Weights of a small GPT-style language model, trained from scratch on English Wikipedia.
Size: 10 layers, 2 heads of 64, MLP 512 GELU, vocabulary 2048, 2.26M parameters.
Architecture: LayerNorm before each block, no biases in attention or MLP, tied embeddings.
Training: a variant of Muon for these matrices, 102M tokens.
Each number is 200 + 20 x the weight over its row's rms, rounded and kept within 0 to 999. Layers, rows and columns count from 0. The size before them is the row's rms in percent of the matrix's.

# layer 7 MLP down (transposed), 512x128, rms 0.109, rows 56-83, columns 0-127
100,179,169,202,221,192,209,200,166,212,173,204,217,162,234,217,204,228,193,221,200,187,194,217,190,198,214,212,194,206,221,215,201,213,183,183,201,216,180,179,219,217,180,201,201,148,171,208,203,206,212,220,208,253,184,201,197,219,204,212,246,228,196,177,215,211,218,199,222,200,220,189,198,218,219,196,218,178,229,199,179,252,197,193,199,168,187,164,221,215,196,242,215,190,169,189,198,155,188,208,197,189,194,172,213,232,183,186,220,203,162,207,189,207,168,176,172,180,192,212,210,200,185,205,213,221,163,168,195
092,230,187,200,199,169,205,157,200,194,199,214,196,171,178,219,249,189,195,209,211,216,221,232,204,196,172,193,189,206,218,215,202,221,206,194,190,211,188,182,203,186,200,200,191,186,192,186,203,207,205,189,195,141,187,175,209,241,172,203,209,219,208,191,199,137,200,215,198,184,151,220,195,219,220,219,190,213,174,206,187,229,196,240,198,172,225,238,194,217,236,187,215,206,252,207,187,200,223,198,215,192,207,209,219,208,178,196,193,219,170,192,160,213,195,196,183,205,180,216,215,184,158,184,202,204,200,221,172
093,226,174,222,176,219,243,192,201,197,227,182,185,198,201,170,235,186,215,219,199,184,165,215,223,180,202,203,221,247,191,232,206,181,184,235,178,189,217,177,205,196,180,182,189,230,211,196,221,218,185,230,214,170,189,208,232,179,195,184,178,206,204,203,188,179,212,163,198,184,179,189,225,215,184,192,196,174,223,221,204,181,207,221,194,218,196,174,209,149,224,176,218,194,200,200,185,223,185,196,186,227,232,214,196,190,156,191,235,203,185,213,177,185,205,204,169,236,186,202,199,179,240,221,214,209,186,201,200
104,211,201,202,206,197,198,142,195,206,221,186,179,181,198,207,206,206,199,247,208,217,207,201,219,185,190,181,221,200,210,214,182,201,214,166,196,172,185,176,204,212,205,218,211,228,195,192,197,223,181,188,192,221,216,176,175,227,231,200,197,170,208,213,226,210,181,181,150,182,217,237,157,196,189,176,203,223,174,149,208,220,238,171,197,183,179,186,220,178,191,210,197,182,195,192,243,202,203,187,199,185,206,193,219,188,234,232,219,170,228,205,189,173,213,220,224,221,202,202,224,203,234,198,183,228,204,196,168
091,178,162,193,224,190,174,185,192,181,211,206,187,226,222,204,200,200,188,200,215,205,185,210,167,183,232,226,193,185,197,184,198,207,123,205,193,206,223,221,171,169,202,175,223,191,204,229,216,210,234,203,189,183,202,210,194,172,195,189,186,180,184,218,226,161,227,193,206,216,226,216,211,177,193,226,193,159,200,225,194,205,224,195,195,226,173,213,172,193,143,177,211,229,189,215,233,226,215,176,193,219,198,173,188,180,207,216,206,204,175,184,207,238,196,204,206,195,232,203,230,196,213,218,204,189,209,200,218
102,174,180,189,171,254,237,182,209,195,198,179,207,192,224,178,199,230,186,191,197,206,188,168,188,183,177,203,204,186,182,186,183,152,208,206,228,188,217,216,216,228,194,183,248,216,192,209,190,174,202,183,198,214,232,194,180,172,222,219,162,196,208,202,203,182,198,216,211,207,213,208,192,205,248,206,235,185,186,209,199,204,201,221,218,186,236,197,206,160,178,199,174,165,188,223,187,225,196,198,226,188,200,219,215,209,202,216,198,189,200,206,253,177,187,218,178,238,209,169,174,235,178,211,187,183,205,204,191
097,191,182,190,183,189,204,198,177,214,189,234,212,210,206,181,190,190,219,231,175,212,206,194,225,212,207,168,186,228,209,195,204,221,210,169,203,237,212,196,190,198,219,178,207,157,229,198,180,189,222,205,188,227,191,184,226,226,191,183,192,221,201,218,186,200,196,230,208,193,218,209,208,217,180,208,206,162,214,188,233,202,215,196,158,184,184,221,200,206,224,204,169,182,181,235,204,200,214,190,194,196,194,162,191,208,236,194,188,175,208,228,178,219,156,185,180,227,201,198,230,264,160,203,204,197,175,150,218
105,218,218,229,176,212,217,181,193,199,209,161,208,199,176,204,176,167,173,188,181,227,206,235,173,186,199,203,243,220,202,223,239,170,181,232,196,188,190,139,192,208,185,203,206,178,217,211,230,196,152,190,193,233,208,200,177,170,209,218,202,220,199,238,224,203,209,211,199,208,195,218,233,212,195,202,195,176,185,187,212,170,218,199,205,194,218,228,210,223,200,211,183,180,191,206,186,222,186,215,204,200,193,173,198,150,221,199,225,211,180,175,187,167,209,191,209,198,212,206,168,197,202,197,167,193,228,205,234
096,183,190,187,170,201,191,220,211,237,199,220,227,225,199,194,241,212,195,223,208,213,230,200,173,207,181,243,174,202,206,200,168,193,191,199,186,237,211,194,195,173,185,167,172,224,174,206,202,179,215,176,149,226,182,212,182,216,201,205,197,124,218,217,230,201,184,204,191,236,196,196,195,187,221,229,186,227,188,237,223,178,193,192,181,234,171,203,191,189,221,177,184,216,185,176,181,202,236,222,219,181,205,199,204,205,194,211,180,185,208,207,189,191,211,183,232,218,190,191,220,198,202,193,192,183,212,217,185
096,208,206,202,205,208,164,207,192,184,235,197,200,166,216,199,167,169,189,205,189,207,204,155,178,179,192,233,202,201,197,193,183,238,176,204,209,206,216,232,185,198,208,194,198,212,207,227,195,185,203,159,219,189,195,227,212,177,244,211,213,210,194,236,211,203,243,191,185,177,206,212,222,195,194,208,212,214,205,202,189,196,198,232,211,173,200,175,202,198,171,171,180,178,183,209,188,228,160,217,220,207,202,143,212,211,212,195,244,193,203,199,208,200,237,239,162,188,200,229,193,144,216,207,195,208,210,187,195
105,213,166,211,172,224,163,184,210,205,213,202,188,229,180,218,210,180,183,229,184,189,182,179,213,201,183,216,170,221,176,199,184,215,211,233,184,212,202,194,197,242,207,173,230,145,211,175,226,229,241,223,201,210,191,170,179,231,233,197,205,178,192,206,229,175,187,206,213,218,216,199,197,202,197,167,198,201,178,209,211,194,217,177,181,201,203,206,152,178,200,212,212,210,223,186,186,237,188,162,220,210,223,221,177,193,213,212,205,189,214,220,227,168,194,195,232,181,203,180,215,222,200,193,167,203,182,215,181
091,223,213,206,220,198,190,201,195,230,174,194,191,204,210,198,199,173,164,190,169,200,200,215,217,200,196,210,183,197,226,227,195,216,180,213,183,155,172,175,191,170,175,171,198,221,223,210,213,206,216,207,227,214,149,191,173,179,204,204,193,184,161,200,180,194,222,213,230,185,203,226,217,180,216,209,187,203,216,222,195,184,197,197,192,213,177,164,202,215,178,225,164,242,187,192,189,198,206,191,204,219,212,218,169,182,251,235,224,231,178,193,200,224,197,170,222,216,214,209,212,202,196,219,214,187,141,198,223
110,200,191,208,204,210,222,183,224,229,192,158,203,214,175,148,159,196,191,225,203,211,199,223,199,173,182,174,221,221,175,197,215,204,195,223,215,210,209,188,183,182,221,221,234,188,239,177,181,215,220,200,198,217,189,194,197,215,189,193,178,194,183,212,226,182,197,206,227,206,210,233,185,218,207,213,255,219,159,169,200,206,171,186,190,218,202,182,196,199,159,191,186,227,175,241,214,221,197,241,208,184,186,173,190,198,202,214,183,190,188,222,196,211,188,186,181,219,240,197,206,211,225,201,207,180,172,177,165
101,202,204,234,189,233,169,203,193,232,204,231,226,240,205,209,187,199,188,209,194,188,197,235,225,197,198,195,153,192,207,185,221,221,229,189,205,211,195,197,219,222,194,188,185,187,188,187,191,221,180,171,199,188,195,216,184,196,185,148,201,221,207,191,154,221,233,234,217,183,218,192,196,196,191,192,217,220,188,215,219,174,173,221,207,168,216,188,161,207,174,231,229,200,237,211,182,206,193,189,222,174,228,189,192,201,159,190,213,197,173,182,197,199,189,213,225,165,215,206,221,161,190,187,197,184,226,235,197
115,195,206,195,182,196,187,187,223,193,189,175,216,194,184,227,195,181,202,201,208,197,218,201,193,208,201,199,192,217,207,199,183,182,218,171,172,183,186,217,181,199,199,176,213,221,211,216,155,200,196,194,243,208,193,175,246,175,216,210,207,216,197,230,213,200,258,166,218,212,168,219,192,225,210,221,218,143,222,200,205,183,213,209,185,203,221,184,194,248,210,179,168,196,209,204,205,191,137,185,236,208,151,224,179,168,206,187,235,219,204,188,204,178,197,195,190,223,193,193,190,206,194,226,195,208,215,212,219
095,225,223,226,236,171,196,214,240,221,162,213,184,194,168,228,159,229,192,230,205,220,199,189,203,212,160,221,235,231,208,234,183,194,195,175,177,210,230,198,222,199,217,187,215,166,179,159,207,189,222,191,190,202,188,197,197,200,220,177,203,192,172,185,220,203,200,206,209,191,232,193,186,199,215,206,230,210,176,206,200,208,166,198,201,213,185,172,186,188,200,208,145,224,224,212,214,166,225,196,204,185,176,181,205,207,207,188,225,194,196,173,188,224,214,237,193,213,175,174,195,202,166,207,189,198,171,210,197
099,226,195,211,244,204,195,217,237,220,193,170,201,165,201,184,173,208,207,179,185,204,181,227,243,198,195,201,174,169,209,179,221,211,248,195,203,183,196,202,182,221,225,187,220,199,194,185,196,172,189,205,227,224,194,197,204,183,242,157,202,204,201,225,196,222,200,198,212,210,227,170,167,174,202,200,193,233,172,189,227,221,185,240,183,210,197,207,196,219,195,207,199,198,196,166,162,211,245,192,182,222,224,196,194,208,162,182,213,202,222,204,228,168,168,191,190,178,163,193,232,192,204,193,192,200,202,199,199
110,244,211,190,169,216,221,225,144,200,232,223,211,177,202,210,195,184,224,167,174,213,195,198,212,201,220,184,220,213,201,159,211,191,208,198,196,214,199,196,177,204,172,201,194,212,230,197,216,206,211,199,208,161,185,181,194,199,195,215,195,187,214,182,162,198,221,172,197,157,229,214,219,199,194,177,256,195,205,198,182,187,200,190,201,224,239,191,223,193,219,192,171,232,207,172,209,184,202,190,192,163,173,196,204,202,185,223,161,191,242,193,212,215,210,186,208,229,185,197,193,207,226,196,181,241,226,181,217
094,224,207,220,214,180,216,214,193,188,185,174,203,211,224,190,201,176,188,193,197,177,200,183,204,210,206,215,221,217,219,195,249,228,181,222,212,187,192,210,206,183,194,210,170,251,236,218,189,187,206,191,231,208,214,180,200,234,226,230,212,181,214,196,201,183,189,178,219,224,183,168,190,242,209,197,211,180,168,229,161,169,188,214,195,211,213,209,189,205,216,206,218,205,167,189,183,193,162,149,181,225,204,181,236,223,205,173,212,176,204,235,203,201,185,186,217,185,170,204,177,212,222,198,170,169,175,205,204
098,209,215,233,233,199,187,212,199,181,171,207,220,178,198,184,202,195,185,206,185,185,166,209,200,175,198,192,213,196,200,164,187,211,201,214,204,217,213,255,186,194,188,199,220,189,196,174,241,196,188,218,180,246,185,217,229,231,194,204,191,155,192,176,208,185,238,214,182,166,217,200,188,192,202,202,191,201,233,222,194,205,211,192,162,198,218,211,220,200,224,220,194,189,188,238,195,208,217,173,228,202,221,223,177,195,181,182,184,191,191,200,225,212,220,208,231,154,222,165,230,194,175,181,214,198,172,176,159
094,161,201,193,211,202,176,217,228,138,193,209,198,195,200,177,184,184,157,223,198,157,208,178,204,228,234,198,230,185,187,174,220,228,225,218,199,199,218,179,199,199,166,217,222,223,217,200,192,195,175,228,220,217,198,188,175,196,197,202,259,192,209,190,247,194,197,200,182,183,204,222,185,214,179,164,231,212,200,207,207,193,198,179,183,209,215,215,202,200,211,260,189,193,192,204,185,223,218,171,169,192,202,192,206,213,189,191,172,190,166,212,182,200,209,218,211,188,219,185,216,210,220,181,221,214,197,193,174
108,215,167,178,231,192,203,196,187,198,166,192,206,175,187,224,194,190,160,213,198,176,214,184,220,195,167,242,223,166,230,195,212,215,212,217,211,224,224,181,167,207,156,235,187,165,246,211,185,236,212,218,220,215,190,173,196,219,172,176,223,203,214,193,224,201,174,208,209,198,198,178,186,230,181,187,222,179,210,182,232,203,184,194,192,203,206,230,209,219,206,211,248,202,196,221,201,180,171,224,195,211,225,218,197,167,187,210,153,196,207,198,212,192,204,221,189,200,190,190,182,185,205,171,213,189,221,193,208
101,205,174,217,208,205,195,229,210,191,209,193,179,219,203,201,221,201,150,207,221,212,226,187,231,178,177,225,228,180,194,188,208,198,200,164,223,234,156,197,197,209,203,214,176,216,195,201,195,181,208,203,210,200,158,189,196,194,167,216,198,211,198,180,215,208,211,228,199,217,201,199,231,170,189,186,189,181,171,216,184,186,187,200,207,209,192,192,213,179,234,175,182,186,190,188,243,218,250,197,171,177,177,250,247,188,223,148,180,195,218,174,210,232,238,194,207,189,208,203,206,199,214,194,214,183,200,204,186
099,199,179,224,248,202,238,194,212,184,191,192,217,187,216,182,219,221,225,208,180,252,179,200,185,207,231,209,207,173,172,212,208,197,198,192,188,212,186,171,239,225,186,208,206,201,182,181,167,207,165,187,182,232,205,207,207,201,212,208,208,176,185,196,239,219,172,196,219,211,194,209,166,180,196,198,196,258,240,197,197,182,180,217,192,165,183,187,174,181,192,191,206,204,195,184,162,197,204,193,229,219,206,199,207,203,192,236,188,217,184,159,196,209,211,246,209,209,189,181,231,185,173,183,203,200,198,217,174
103,219,212,198,165,216,192,198,177,186,195,202,210,149,181,177,198,200,174,214,177,175,216,221,217,188,211,190,222,204,218,198,211,207,171,213,190,186,181,191,197,193,181,177,204,203,198,210,211,187,194,207,195,279,217,248,201,187,208,172,193,214,202,201,219,177,200,187,220,226,222,214,157,177,209,200,222,232,198,212,189,223,155,217,220,180,204,216,217,226,170,195,233,204,215,206,212,203,182,189,223,217,188,182,141,227,192,187,214,186,228,175,195,194,208,194,185,169,215,193,216,163,206,212,216,215,193,198,223
087,224,216,210,163,207,163,200,195,218,201,231,177,203,167,199,217,205,213,195,208,200,220,201,202,210,219,216,189,194,218,206,187,185,213,157,194,184,162,200,199,176,195,220,215,229,228,179,183,206,204,188,171,174,170,204,228,204,230,209,205,223,178,218,171,206,216,219,194,198,208,231,218,209,179,224,215,165,231,223,194,202,209,208,184,218,202,220,229,182,202,173,209,232,194,199,200,219,212,227,197,215,186,217,207,169,166,212,182,164,155,184,143,178,224,203,191,199,194,200,186,176,169,253,208,211,193,196,212
108,224,185,213,201,188,211,158,239,213,198,200,199,211,252,208,214,187,181,228,236,218,213,172,207,205,170,192,218,165,179,187,177,159,216,190,248,203,187,170,180,195,195,177,200,195,191,192,201,187,185,238,245,177,212,212,183,185,179,207,194,204,180,236,221,190,192,201,208,179,182,215,189,204,202,217,214,220,194,174,184,221,227,211,221,194,224,171,207,163,171,175,181,227,197,187,193,206,211,197,190,178,258,187,193,220,203,194,199,190,211,178,181,212,171,204,183,229,216,197,232,191,179,220,215,193,203,198,215
094,167,200,210,230,216,229,162,220,194,197,208,185,190,217,242,193,172,205,209,203,185,214,159,176,183,181,197,211,187,198,222,198,213,195,201,149,205,176,190,145,199,199,180,190,192,173,204,195,219,218,257,246,233,199,204,194,203,211,202,175,199,204,202,215,208,225,173,191,211,171,201,218,211,227,252,188,190,214,189,204,200,216,195,188,167,212,193,216,191,205,205,212,179,141,209,191,216,201,196,185,202,199,202,211,188,189,211,217,151,234,200,209,208,199,207,226,199,167,210,223,192,209,195,221,199,168,218,209
# layer 7 MLP up, 512x128, rms 0.191, rows 57-83, columns 0-127
091,173,215,163,200,194,227,170,211,185,198,214,198,196,174,194,226,215,195,211,165,190,198,201,218,169,221,179,238,213,200,184,170,193,187,170,202,194,176,202,235,191,225,217,227,207,181,215,217,200,170,219,187,211,209,194,182,171,218,229,211,234,206,208,177,171,217,230,204,199,186,181,260,199,208,206,185,211,229,194,240,190,184,188,200,248,166,198,196,240,211,217,182,199,200,191,203,197,202,178,169,176,204,222,184,171,192,212,228,168,228,178,232,200,200,194,201,182,191,209,180,213,182,179,187,213,187,177,176
097,192,241,182,186,228,221,180,216,225,210,220,219,234,207,216,184,197,186,201,195,208,231,204,223,204,197,187,205,197,170,215,192,220,209,207,208,203,196,195,209,206,199,251,175,179,218,207,130,203,214,165,178,182,210,181,204,227,189,173,226,221,173,181,177,217,190,214,178,220,197,230,210,191,190,181,199,171,152,185,206,191,184,182,192,202,166,219,179,213,182,234,223,230,214,181,199,196,237,201,192,185,174,202,204,191,226,217,195,208,175,206,225,179,199,240,180,181,188,210,204,196,200,207,163,187,210,240,198
102,209,211,206,212,197,172,201,212,202,212,221,225,173,212,202,229,199,189,235,174,175,201,211,194,196,205,198,221,212,243,189,199,214,196,185,194,202,238,229,221,207,196,159,186,199,218,180,225,189,197,161,185,201,150,223,166,153,168,222,204,186,181,212,205,192,227,189,193,189,197,198,202,209,225,180,193,189,242,221,180,209,197,226,199,191,195,192,207,185,189,180,220,198,189,165,198,228,239,209,208,212,193,160,165,197,206,193,179,212,195,175,202,244,191,197,218,197,205,238,182,217,217,227,197,191,138,201,201
092,227,203,227,208,210,230,211,183,219,231,186,170,218,187,225,221,207,206,161,189,186,203,197,210,190,205,191,208,220,198,224,186,196,210,172,194,184,177,175,206,221,217,181,199,199,201,203,171,255,175,171,178,195,157,212,244,183,205,241,231,221,207,193,219,234,185,191,150,191,182,202,204,184,140,214,201,202,168,186,187,223,169,185,192,201,211,210,181,198,218,220,209,195,224,190,208,175,224,191,206,170,187,214,203,212,221,234,193,182,202,236,206,212,187,207,217,213,183,186,172,177,179,221,181,203,207,199,192
096,215,229,209,230,201,157,215,194,255,194,175,201,209,194,169,219,228,155,193,204,206,193,174,204,159,215,211,213,203,221,172,189,208,183,142,184,217,207,183,198,178,173,181,172,220,232,206,211,194,201,209,197,214,193,185,213,201,182,199,216,205,193,192,201,209,187,193,194,199,176,173,236,207,186,212,208,220,219,170,193,238,170,194,188,226,205,218,218,214,202,186,176,209,236,197,201,225,173,228,215,155,202,191,200,217,168,227,177,200,197,225,170,236,215,206,212,174,239,206,198,207,208,182,204,212,209,185,213
099,200,201,190,179,239,208,202,225,180,205,188,203,208,178,205,185,221,218,215,209,181,170,225,247,157,181,192,252,195,224,176,220,180,197,204,180,198,175,202,211,198,202,182,187,214,158,178,174,193,198,216,189,207,197,207,203,213,210,214,194,193,223,169,190,203,227,199,233,170,151,233,180,202,199,194,199,208,198,218,159,200,211,174,204,235,183,223,202,225,179,199,196,178,178,188,203,205,211,215,193,189,199,243,199,206,182,220,175,207,175,216,169,214,220,214,187,218,239,212,204,185,215,215,208,172,244,236,190
105,211,225,222,237,217,185,180,217,232,230,206,207,184,181,203,201,171,206,229,180,184,206,198,155,180,171,223,205,197,244,185,233,208,219,188,170,188,190,188,167,182,223,176,226,253,200,217,237,181,202,177,195,188,195,173,195,171,182,223,197,231,219,175,203,217,199,165,201,179,181,216,187,213,194,195,221,178,202,199,208,223,239,238,198,224,191,175,233,185,189,177,197,185,226,224,211,190,197,214,195,207,162,206,200,235,183,186,195,183,182,169,195,210,201,197,185,203,206,179,234,196,201,204,209,175,197,191,203
103,194,175,196,224,221,225,201,199,193,158,196,186,178,225,203,169,242,194,201,201,182,176,201,230,187,174,207,186,203,178,199,216,185,207,162,182,190,180,227,204,223,162,210,190,219,179,221,189,217,189,196,188,224,208,194,254,220,184,228,178,213,183,213,204,199,218,213,224,200,199,163,233,204,195,244,204,183,213,216,182,226,182,187,189,246,214,218,222,216,206,197,213,171,206,178,186,211,184,189,179,188,180,206,189,199,228,195,184,205,188,208,182,217,184,259,244,176,187,188,183,179,196,196,223,226,192,176,207
097,190,169,189,228,203,217,190,218,202,185,205,199,189,205,191,240,196,249,194,201,158,200,201,205,225,213,209,245,171,238,202,219,160,177,179,204,208,204,163,191,187,206,186,215,193,190,209,173,216,178,179,160,201,213,216,176,184,169,190,202,185,210,198,187,192,191,192,205,191,167,203,192,210,220,215,191,237,186,210,204,199,207,243,173,223,178,187,220,200,176,200,217,219,198,194,196,209,219,233,177,214,158,212,181,182,217,229,245,202,148,208,167,207,218,222,224,210,226,195,180,212,215,183,225,201,207,197,192
102,214,183,218,205,210,193,201,230,226,221,227,224,236,172,213,203,193,189,219,217,203,172,211,178,230,218,193,206,212,217,204,212,207,232,189,172,156,217,197,210,155,204,211,212,187,192,230,178,191,225,228,206,218,210,225,183,172,193,181,209,217,246,178,187,172,201,190,205,159,199,201,192,219,172,232,192,201,202,177,176,211,194,210,185,197,219,208,173,231,198,210,201,176,204,170,191,193,194,210,200,176,227,160,219,181,211,184,190,190,156,191,157,204,229,188,179,214,173,173,199,210,202,175,225,238,195,181,178
096,208,202,192,205,162,200,190,199,177,199,195,168,178,201,223,223,246,209,205,213,194,178,183,222,191,168,193,219,224,207,203,189,213,202,165,208,252,217,214,217,186,217,234,201,165,203,187,175,174,200,185,208,168,231,217,221,163,183,219,200,187,187,236,210,210,198,180,214,218,190,187,223,217,189,183,220,187,184,197,201,181,219,222,191,203,178,239,168,202,174,194,222,202,205,174,185,180,166,215,172,184,195,199,204,217,228,156,182,211,215,211,247,206,198,218,214,197,233,177,174,185,206,218,192,179,216,217,164
101,247,236,200,207,195,175,196,191,187,186,210,245,208,195,183,205,194,203,209,201,216,187,184,175,214,206,203,167,183,200,186,199,204,195,226,197,202,188,226,184,181,232,190,212,198,216,161,220,175,157,210,241,214,190,195,229,181,200,204,208,233,203,192,180,199,222,192,194,178,180,202,188,187,225,179,200,168,227,172,159,209,210,215,180,200,202,232,241,214,221,206,240,210,207,231,216,192,224,160,214,199,224,248,209,177,186,184,218,188,211,190,177,192,179,192,219,180,168,171,199,165,185,208,195,224,211,183,185
108,224,176,177,196,228,236,207,197,202,221,172,172,209,164,173,201,178,221,230,183,200,200,171,207,223,251,188,193,202,214,236,181,217,195,171,205,198,201,213,201,199,200,219,209,193,222,208,216,187,215,201,207,180,233,198,218,206,209,190,208,199,176,214,206,193,215,142,190,191,205,200,226,244,205,186,170,183,221,196,206,235,191,211,161,210,188,218,179,203,137,211,179,185,186,227,212,202,205,221,179,200,191,207,195,195,201,195,154,194,244,175,229,203,193,219,232,206,199,206,168,218,204,217,170,205,205,190,190
107,225,200,192,181,210,231,216,208,211,245,179,229,233,177,147,219,196,154,170,203,170,188,176,218,203,184,230,206,173,227,220,219,202,194,206,208,205,195,182,230,171,191,183,181,203,207,212,223,212,201,205,169,185,224,197,240,195,197,196,179,221,211,192,210,224,200,182,181,198,221,192,198,205,214,183,198,216,219,212,168,184,193,190,176,198,183,198,237,171,188,192,206,171,206,217,215,217,233,198,193,176,189,234,192,204,193,196,231,174,251,159,188,185,187,197,229,184,235,187,175,187,197,203,173,200,209,212,215
098,230,214,184,194,219,212,193,242,214,225,209,215,219,209,188,186,160,203,179,186,214,186,191,218,208,206,172,168,186,217,204,215,209,218,188,247,178,171,223,203,180,194,211,191,227,195,246,210,189,184,227,182,185,219,248,185,179,207,192,203,216,207,201,202,182,171,195,202,216,214,199,212,192,201,199,205,163,188,219,185,200,188,157,187,211,234,201,223,240,197,185,208,212,179,197,163,230,193,195,176,235,217,198,211,155,201,219,231,203,149,212,220,181,185,187,177,205,214,206,188,188,163,194,167,207,189,207,187
106,236,181,222,195,180,214,200,187,203,202,195,186,221,197,182,226,204,212,191,164,230,215,170,226,206,211,190,192,211,211,206,196,180,192,209,199,175,190,203,244,202,198,205,227,176,230,174,186,210,194,183,216,171,234,199,196,175,254,186,169,224,173,205,155,175,189,240,215,190,193,210,246,215,193,216,219,177,176,198,208,231,233,205,180,202,195,179,202,189,167,183,222,180,188,197,178,203,143,207,219,217,215,213,229,181,210,196,192,198,215,190,201,183,223,194,212,165,187,221,217,189,228,186,195,196,201,209,165
104,212,210,212,166,194,190,195,202,214,232,168,229,193,190,207,172,194,155,216,181,216,202,225,182,205,195,198,175,181,225,246,220,214,251,187,182,171,197,200,237,191,194,217,200,171,200,225,234,186,187,197,170,212,202,202,189,225,186,208,195,198,174,184,204,206,218,204,186,207,200,227,221,216,203,201,207,177,205,196,221,210,183,163,184,193,207,230,195,202,200,222,233,171,213,244,191,225,217,224,189,172,187,215,180,201,180,221,243,197,179,182,192,204,198,233,215,194,198,181,203,221,178,140,178,187,178,178,210
090,209,215,198,162,202,235,189,186,202,199,159,187,186,216,230,207,227,189,197,182,240,192,143,204,231,175,198,193,228,187,203,237,219,246,195,188,172,216,202,195,183,216,178,208,194,216,189,223,229,216,186,183,171,191,174,176,186,185,209,160,213,180,196,226,221,201,219,220,184,179,180,218,197,219,216,227,172,195,222,189,200,197,224,192,206,202,202,229,180,172,219,183,217,207,178,217,204,197,191,186,199,220,200,203,214,187,217,194,178,184,162,206,195,215,219,187,202,219,220,217,226,181,237,194,242,192,191,159
102,195,238,177,172,220,220,187,189,183,212,168,204,213,183,201,209,225,206,192,221,176,228,180,226,199,220,167,198,218,180,209,213,217,204,229,201,216,191,175,189,195,165,203,184,226,201,179,152,187,185,161,215,180,169,175,193,188,203,210,199,182,224,209,209,212,178,233,201,233,174,185,253,179,221,196,187,190,176,221,205,188,217,199,212,192,190,198,199,189,211,191,234,191,210,208,185,213,229,209,214,191,149,181,204,207,223,211,170,196,186,181,188,248,202,191,208,236,191,214,240,203,206,229,201,164,213,181,192
097,215,223,208,164,172,208,202,180,216,210,195,210,186,197,183,223,174,230,203,165,215,213,208,210,204,173,216,150,221,162,207,177,189,210,214,174,178,195,197,226,200,175,171,218,202,193,187,207,179,258,205,205,191,210,201,219,209,218,211,197,221,198,199,178,153,210,233,227,198,181,168,211,233,213,212,209,193,192,176,185,220,255,190,203,174,210,237,207,249,197,216,201,196,195,226,183,222,191,202,171,204,200,212,213,198,190,170,213,202,190,184,198,168,200,217,202,201,202,209,214,161,162,225,190,218,189,184,215
103,191,214,201,208,203,203,170,168,203,194,200,209,202,253,179,214,218,207,225,215,226,179,233,202,209,217,210,225,205,246,220,236,227,191,197,205,175,195,214,184,214,154,217,228,167,231,188,212,167,219,201,211,174,149,207,215,235,214,182,210,205,191,173,180,229,196,187,177,216,216,215,157,185,217,202,203,230,193,208,203,182,185,200,186,206,188,215,228,193,213,180,228,180,184,151,174,202,203,187,183,203,213,225,195,208,222,172,185,188,201,209,219,187,182,189,192,228,209,172,207,222,167,174,184,201,200,204,202
103,205,217,207,187,206,235,202,174,127,233,205,192,215,192,176,238,237,200,168,183,187,168,206,209,187,205,208,175,228,168,212,204,205,166,171,185,212,222,186,187,183,171,219,204,202,204,215,188,220,225,196,205,228,216,224,197,192,204,248,231,196,225,194,204,187,217,188,199,198,193,173,199,207,184,176,192,208,222,226,209,184,224,176,199,200,168,205,170,224,207,198,198,195,191,210,226,216,200,202,214,200,214,159,179,208,193,205,213,165,193,214,176,215,210,253,195,181,202,202,208,191,166,193,249,203,193,188,203
103,203,226,184,210,190,153,179,180,224,218,201,213,218,176,220,167,217,192,181,214,165,185,204,183,183,207,200,189,216,203,208,203,205,215,208,225,216,199,216,180,188,177,198,208,188,211,179,174,190,204,219,228,204,216,197,184,213,184,216,198,186,225,226,181,185,175,184,194,229,188,182,228,193,188,185,179,181,187,175,206,202,216,202,192,249,201,197,220,218,179,178,193,231,200,205,204,193,208,184,176,123,178,204,185,207,212,198,230,203,170,253,191,177,217,201,185,220,176,259,214,216,217,194,204,189,186,227,232
105,220,218,202,174,184,200,202,180,218,196,155,192,174,199,219,186,194,227,202,163,206,176,214,220,172,223,215,185,189,200,210,229,184,209,170,212,215,203,239,225,224,203,204,193,213,218,218,191,198,181,183,202,231,199,197,216,152,163,203,206,189,184,173,194,167,193,197,206,211,202,186,165,191,193,209,229,207,207,173,211,235,173,212,185,185,195,202,195,254,185,179,236,176,242,145,233,189,220,194,212,190,202,175,203,212,175,187,193,198,240,210,187,226,211,202,193,212,182,195,220,206,186,159,195,207,213,191,217
095,215,201,157,215,173,231,209,250,166,198,197,189,215,153,196,181,206,188,201,185,205,197,200,212,197,212,198,214,222,182,180,201,228,204,223,212,191,210,210,197,206,179,199,183,211,235,197,211,208,174,196,208,185,213,187,214,212,170,207,188,211,228,192,185,225,184,179,232,181,201,193,180,177,214,171,194,199,162,210,153,202,226,176,192,221,200,214,210,204,170,172,219,195,187,196,154,188,239,216,166,247,161,204,190,234,241,201,219,205,207,204,206,215,224,198,214,195,201,234,204,212,197,198,210,185,228,213,161
105,235,225,226,201,182,165,220,211,195,177,217,213,193,216,202,192,188,230,219,227,239,192,209,210,196,194,206,179,196,204,196,168,213,198,218,200,208,214,191,220,152,207,186,213,175,212,152,158,226,215,185,170,209,223,198,207,184,181,179,201,182,191,161,198,229,220,220,213,168,184,221,188,219,185,198,196,235,195,174,193,227,185,176,220,208,208,214,225,226,202,186,239,213,202,222,218,197,211,180,204,223,205,192,157,160,183,172,193,214,225,188,179,188,214,225,211,197,203,185,188,199,178,148,206,212,223,192,208
096,214,200,225,195,213,205,174,189,197,185,177,191,232,226,196,214,244,202,185,201,207,193,193,201,231,186,189,203,226,196,207,215,218,187,235,224,170,201,227,160,230,189,218,173,205,156,182,193,203,199,197,196,204,224,198,174,196,231,227,233,208,208,157,193,191,170,216,192,190,195,222,221,203,146,229,213,215,197,209,175,205,150,196,190,198,198,196,221,215,199,191,191,203,195,204,176,203,207,162,174,181,169,215,216,175,196,201,147,191,224,222,199,235,208,208,161,177,209,208,204,201,200,234,180,189,208,209,225